Part of a small language model's weights.
Size: width 160, 9.26M parameters.
Architecture: rotary positions, no biases in attention or MLP, untied embeddings.
Training: a variant of SOAP for these matrices, 624M tokens, 4760 steps.
Each number is 500 + 25 x the weight over its row's rms, rounded and kept within 0 to 999. Layers, rows and columns count from 0. Numbers have three digits each. The size before them is the row's rms in percent of the matrix's.

# layer 12 MLP down (transposed), 640x160, rms 0.158, rows 386-399, columns 0-159
107:509501547478512489509556505515523509466523513480521486489519525513509529508525510523518473441453534496503497487500493510483517502510515523507498459488526423490461516495457530477494490511472515514482511512483537492500514498430479533513511520501518540539508534540493537507519491487515504545499509474470485472507514498491456524446448485473492471509524522472493473474480539508521544510452540501481458478514459489487518498500502471505486504520456516532494452507518501487479485544531509
081:500471551451515512515491539565495457499527517507529489494490485479543539517478533503493539487547486470497514503532492530481489464485522487508461476497531478504523493479486475552506495470491507471494475510525526457538546462448481506481514463508529473463514525488530481498475476516490443511509521485485462486509505526515501505530491496503491512486557472495480529499541483506505490509497522472505523523522481482455487480488451501493517511491515458494485510530494446519557494528527517
110:444512479523496472487498476477493514524502488427490515517459478469506519485494466502488503481529488501524521497485482516467555446500514464475529505504514486510478494509483512509462533509479497459489480517485476442524455504472527510528517511484545499547470530522474463485474483509446479522479499527503547512524473462493530483523512499492465506488502493504506469503490530454492518488497494498535480468502449474482488528526488542495508454554448465518502481533468513496499499534494520
101:473496456484508469483447530479502521476490478536500470474514527491538501462526546482506512485486481507498496508497482502531489494466471532497468493493515502526505482520540510493496512477530423544501495444530517505525484518512548506527499474548483505486454520452492469501528524474532468519469479533475519526530505496503499503542510470503463494497497519493526511512521518485515497472495514477480500498483491513550520496505494453529452513520503454536551485443514486517489499512561524
119:512528481496489492544474484478509471486500480516497598547472495503516479510482477468494513501504513511503534503495533492514512480474479508548522538466460543514527507492502484473518474518484496478494490480510491474496498482527480514522531496518497527485492533486530533512489508487486480466473528497549514483506475512461484522481518517513493519554558487463467501513491526526483507521474503484499511512522477492480536431479504535500506488465461440451483528551498470496528533471499545
099:516543470522482523454517536496466535538530452552474538499513556480479470436458504471492490493490536532514496469525526527501531492482497484476497508563429503450517506523490545463489488468495495500474479501554515532501489450496484541498496531523494500487514488504481517498492518530487524531535489489517512487517525491526465495492468511547503536499488505499520483524494468518485467470475501495479479484523515483497508488534477475499527498546494494511493508501488526490555504490490505
107:510466492485510531512538506512512492536479457548527475493499497466472499494478517479524534491503457489504530468538432476474497521492496536507461471524514479499484494509515529508430493521502511493517473538513487527486528493503470495500494496484518471529492490504510479514509508550479501503459479469444466510481491501455494509552514515493506553450486458495485460528461485537496550483465480494493492545498477518504481459512470470484485510467487536495510485496490509573485481488511503
120:501504480520451486492508501476503500526566488494513478527500530537471495524453510526508502544506470505518529513518507480515536482508511497540561462508498420516455470515456521478491453521479514483487472507524499476459551539465497491482507534500514480499460484474520492462517480499513502532540512507475492449494471475504466480464478472531529520521481477492536522508468511497495486509527528495485486481463534472469542530518539490511475528506512494482522507527498492490513494474467486
109:536496537468520508511499502513481525466448519526494516466501516492500477540532549526502530517507525505497469503528523485484511510480476502541470524501520517518501518486521503505480507475502478507488524482489439488488473530509490495481511469500557498496504562466487502453524475511484504456509483491519489486504485493543465476491456499495530513462497517524507468432508520519495484486464509544509474494499505460478436475566496472525545496507436504511482485469529500472482464517488523
102:503532512557504492524479533493496525483483475511544486497495495483481521536509504504530494463478502539531524509524566539470532490517530506559498464540504479495495499507551484498514510472474549459497463516492513492502505543517540512494525482508501471490505515497491503505516495506492483518492464487510536496522451498513526434540554455507487471483494486494480529503496482488499522500510545510519475514514485458537461493505490513532487491504462511534554519502430536488516487532524498
087:497503520477525511496509534482482523466525532542475569474469486543532511476508516486483492573562481491499483529495554513443557497453521446482501469475478530500508474466500490537484505511482483485526499510502522527506486517507460497476521480476505452477506520520474464472522513508504428521492508523497543508511532544514504505540505490444515519484499475519508487501525533494517526516483484483501517499515459496465499493517486512519539499529511491479485488499505490503529534517496494
103:495527514499519515475541536465486513515493505500491549512444509515496515498498565504555494486461479512495535499490525546546484494495489484530471457487487496498504482487498473526504558489470505530463503480512515513501496465446472487503533490476535505570493491546517503510478531541515478524497491547496512488527512489502510544488488502505518560491519509498508524504523542518511513487540511489490540506518514541505534536511468511496513531458456531484487474506528547491502516482475541
101:510503473528515500512517511506469478525530435568476499476520565519516477525487497523530498482538502463551495504472470480512522425516546486495520473490492501543555493514469482490512475507512462468473520530516522522476526482533417494466473477484506458519524479472479476527482493495470480532479481537507520485530489533513467484486459491507515524514479505545489498467487471502492494484514529467481522480492528502494507516486479513507485532500476489480521515508518495503527500506477487
108:520474483509478492520491517520506489500505455466462537501472506476506504531489454548425514472488518474510464477549486457468498498523516472537521523526471511476507472478498509526493489478481492461489561503523459488508505502442490486501466492485497497455553474509493465482503473478506489485480487524477514505463465469497523514508465521517492461481472492505505477465492521503493478522499479513547496484483505502506502487498511527508487513553461441481541507467549484472514462531523524
# layer 12 MLP gate, 640x160, rms 0.163, rows 387-400, columns 0-159
077:514455509482538461546511547491526524522516486513524506524503469490472536490530541506485506524521537468470553518484519494466570541473514513470484488559501514501499473468479508536491518471496520504525522532480520481496508521491484493483495453478467470486454501505538460488478491497493472501497465525499500482543516491477464472507481480518489515504464453545500529493498493513498525530503501476508466513525509516533516495515469481489563470467497537523510498488516443504528472511474508
110:495524514481473564479472486503485423485513520525528492543448489524478501527500514497453506460485546493546545469491519523505494516483526501529464473489521535486504516485493526497536478528496472499482505508534548532491512530530524459480548517495506502493535474483482497494494514514537514495529505510489511512506480557523512508481483498477500523528496474501494538465544465474495499524578492522505511527515504490530546529492489512527459526506472530483507498494495524503525480536479468
100:507528488496523452462473515459496532511501482553477485482512463486474470456488502478498534489535557532492470475533528512526518453492459496475508492488503505554541510512506483504479485466520471518510484517505479461482455508507526485544486464507489464479556547500495519512485529457495500519454515537490479502464471513459511529518508465500484502504499509489499497509519481492504494528455520466502478507497468477512499463493484544523465551475512501504516541527478539509508465503458491
082:487524472503484507537499459515432525501521472478499561534528482486511497514475486461440486508481507481504494516484532516481508528494484550532498510506531514518468542513521538503552494508497472513507495453521459520541481468513517539507513493514514516473473479507501532475503479494538526506518444495538513519475493513505523477508478491484535531492459468445476490521493529506467532500476545502562469483465493487491521465490520526503505476492470494501546503526469476518524483508494525
095:529507505500488530486488567490531512510474512545499504560479532529533506474502488483520491507506545550484508492489528507527518518508510507480520459529529544504469527486527523521502491523495499517511547489529428501507449474530536478524535544495465481510516485440500521500510511535486492481494520531515474491476496490519517509552482504501513545542511497480518508516467464496497545491510524485546505479531525504485548479533488529509510480510521495504470551493530487499463495511506543
109:519515534523521517528540495468495473523520497499493548494510521538526497532496492448513510493459529536609480514494490530526496501477487496500470469507507533475482448515516485486482468511524518467488481458493505516452514501528509494519509493487527519511514491504535509483510541535533460482504486461503471487520486518523470470493475516491468491510487481461480504502520511552496485481490490494479497482492488512563465519510530497521511554495525511475525480492461519511484425496497535
118:433518447507502502475470477493476499533495518549461488518490520501482482494527467500490516485558507546459509492504501515496465511510482544466478522504532540527466513486529501481536539454508530501514448546521484478500486501539506506509484515536514498511510489555475510528456496423475478488493482498502519500477475507525517451503502505485482481505501515508491472490537484509469514488506493467472489548548455550509503502498494504495480479540513486485505509528486495465485493546524474
106:479484543495507543488505482485491435472510463525550504495493576512482495476495480514497477510496527500507525523461501499516477521496511570476479500496496479514577450522534516457474507519517514465502520451474511516504498481512521468497499459517475510470522514464464503513483477478506483481469469544522467505466505496484532495485530500464516495484510508457470511529469514482473453521503493479496494436522497491510502506518500447502484490507518489499483492463478485503486458505493546
096:497506480500521498483525501482506517470466487498480515470503473501491510476494525513482510507509524498493459484515528501502492467522488534480484501481467494494471473573508489483511532497494500475472494536501487552480481494547474482494495542441512532511455522507522475532457434501488425477519474497553483515504458540519526486546490501517489461488500484517523517492511455484537444512492529476500452505503497541481493526467546544491494488490481524504504521452480510486476508519487521
086:482509492470479458532474526523494511478514483487533544509523510516515457485458520521492521512492456477495494478502452476518537501475508508503426517519509513480514470526539479504456545477532546502494458539485477534522497489524501499467531517546543484541514499466525522514491450486520544483490524506520502505489512508531480518453516448474488483490547486479493517502520493458479509491483502513532511531540527499531489483483488505483541514479483463497513525517489478535506479525464459
106:466499496469445521520543476479474529510488540498522515461483493474509538487500497503465506540499520544474507503530480479493499524517505519489488551505524537525515489511529553517501511488532509498477480515508510524442533475459491483452461456501471512471512512505480507500524534454529469489470526525486527520478478545470511504489519516535437508507498486471511475533519532547526482467465506497432467534508507483512522508485512511520506490494497456511472460492507491473488476486500475
107:510552481532500488493532486504495498510512518494511529515522513447458500535484484529504497494507479520503466511533497495488562485522534544466499490488515448517515485514506475501541479476503521489501478513553532533474485508539474475487469541496440483510503504519500447512487530480510494513485498507533575473536486524528512517515473511513477539491477505474550516474497545494511548486522527485468529466475502497518536523521493474532478495460535527498493545506464523502495498531472506
108:479480507424480496476457459473538462527499484493478458481506517487510527494494514517506516497506538547532514506515473478440478502520502515547472517458485490507475498531495493493503438537507485510506529498510534500517450484481522468480486493501474502496525505532467499509479487470519492506466503482505476498525500532520482492497525452511503448470470498497505470524482499528530477461487519525487523480486491469473536506510487545542517493547503521465502515520495505530522487539575539
104:543547488504520533472461455548526522516567478521499474539481518464481498535499539449468518513477482532496493473515494545478450499506495536512499534521482515526509490476519497517486500515463522495490521515518487470475490503498500470543478497476530469490511489505474521495486474486521552494450490536517500485508499514508519482473500448478512514523488534486492541482502485505486507506534466498539535502543489486483499504512488497485460480491474464474466502477455526431508533464487479
# layer 12 MLP up, 640x160, rms 0.165, rows 387-399, columns 0-159
088:507510506525463497481543500522457462495496535515475543494502510474517492552462495468492521494527455488551463509534473507486471454491517497526500498506479482483526486519505482502516499469474513481526500493506543505501540501448498524467517499538584497477533536476494486529502504542496484514503494486477467469482479532539492521479505498487459525506535504456507499490545487503484459511462510477490530523481489502470445464491482526522480534515523442496480488548500532498494506487519512
102:543464533480509481511521530459499571538494503507466530470495476521530508462505483487488512511483465465549458509474504521485501508538482499520503491480472545449540507515488474545475496435473514516493493487478461500506486505496473491539468508491502505500529475480535467506508519495498519540495503493507498480504522465482489478539495449483505487446497511521457503509494527485573514542481531488494479472475535472472537512547482535485521520489535475491490492490508483503480475503485492
098:479504498516463519501503467525511567457525483497511551483506534504429512441520453529513471539508521487495447519484475457478465516496527508510523493457495510500479513538481459481492456479464499541498543485497513496495511519460500473507495552516491496534488516493471475488533483499489490552509501498533549503526490480468505503519478529526480462502492523456531533513542556511491527506479509501497484497490494517493501471489514488526485476518491488474490498485493484498461507555512523
098:551538537535488480495484471449483492456513529532464562517484529463470497520525513489499516517488517469489537532489483466478499469534507499504486519486491519544487519553476496463434477532507489508498478499473477522494492524466499455508473515552502501529518484490538499526468504526500430484517524491533494473514507473456472529494493497489479524524534518488480519484466487513485474499503512476494515547500500501526475436474501505479520470488474496521461512480516476517471517516507511
097:517492477515493536491484473539504527520515496537499490502513507547480504460506515438480483508490555465439534542497478477488510501497539486479480495577478542511492485495551486489500480492475503504542535516490468532530519499539521488523495494477488482506453507531542510477490474509491439481516520518497473515547496480529526516519481521525524506495516510528514470522509506529498477524529504493527507517542484496498520465526492457458485458503493535507526512511459505550505488505454488
102:533508495475507491489489499463491522499508468500531500478435496503474498492519478513517537519477459527525485444529521502486557513515482505486517537502475492482441523489508509503550479497520459536506490531516530504476536522478477525506520482500514481499509500468493497505473467514456500490502527480503499473491475474541504454526549450499477506517473508478455494527506520493517520471449514474509547460438517459513471481526505523478521504462451516492512526482516502506530488475541532
119:451476462502511502508509514512534504505530472493521494478478544508500532510487497506529507527549446505465528506459485509443531448466483484544509491489529480494485501522495497473545488456487520501501475498525472488523532483487474510493490477517519476530438486466482527496481496511508493496554500519507496489499494485478467509421508495514522541502508494488499521510480463481507465474508504502492484498474490479509521567481537512507532491462497416532494491548489482504519536518486493
104:536487464531525517481540497482515517498493514518484517495501506522504507505532482494483452532491536507502528485503523486490459525512518490514505437521481428481534449525563494521505476497480470476500491477493501522513507494493500461520519472482522498489532452470517507504487539493517480457521449525514511511485507449483530556517507559455517476461497528545509494520510514481492463493487531477441497455526499493489520499480488456473496502489532453494477525491512497492525510480526521
103:504474529505490467497470505494536483521490462513520517482483495468468518520485521480549473510503488464532539516510495532529528520478524419550491512480488479458486489461523492474503490535476471533507470498508507422520533479489534502494495498510468499514494456475518506460476529497513514505516483521485562513505454511548513459513491506485484503430507470484498479508552516507484504485498487472510475522504524473498494486491494519531517488504544511513538522503498541518560497486497525
092:521483482513568542543501476500557493510485472493501511505490507524480556544514443537534491523493541500508499499489500477497512511520449534526528502504499505501522475484491519471548485487467464506493537482486508505483510488530492505515494486546550456491527502494473495482508530536540459551521531471495491515510468515499514514521515523528518529476474520472475497502469522530526529520484510474528481506481499536526527506523478499477464534526502501500504465445503504517515500466463561
110:444547507512491468501493506496460460514490514491502478498500491460485475521482462453499510537493509508498516445479499493478481473480508465510481489480490497540497507505521532488538530501514487529504499468502460462482475511491490516510532526421429518503501484551491515503499489500510483536479497448542495504520488483516485520509466558527478494445497493509519455505486513508492517533475472516529479486489490493504501489520546494495531488501504547511503532509479546526485485522494581
101:463510494490489514552496506518505478505490490507531491511445528511465521540519498500489528494517454456465506496480488532498470532496516484558477534502502503518483506527491544481513485487498495521527444446481512499497498513463489515503523509507518518469481501452539514465501496515508552514533462485471417512490493450549518476503547512502509518513533511455541513521549516514514457501506471508466460525505495513493484490517508502499520494538513531517506513472531524479486488450487489
103:486502447474493510455476473548496506481487495465507553490477449523482509497477485515461481469481499456508512455505505460487522491474539489450465480559495485518549529520518494512494519521498525474494540518514478515472541495515484512493531525481525492490519531519443478467476492520512496520501491502495530542509489487507517471529494458489499514499491503514430523504481501449482468481492507517496497488495496504488503516480508531454490553489484496509550518458518462506515532561488476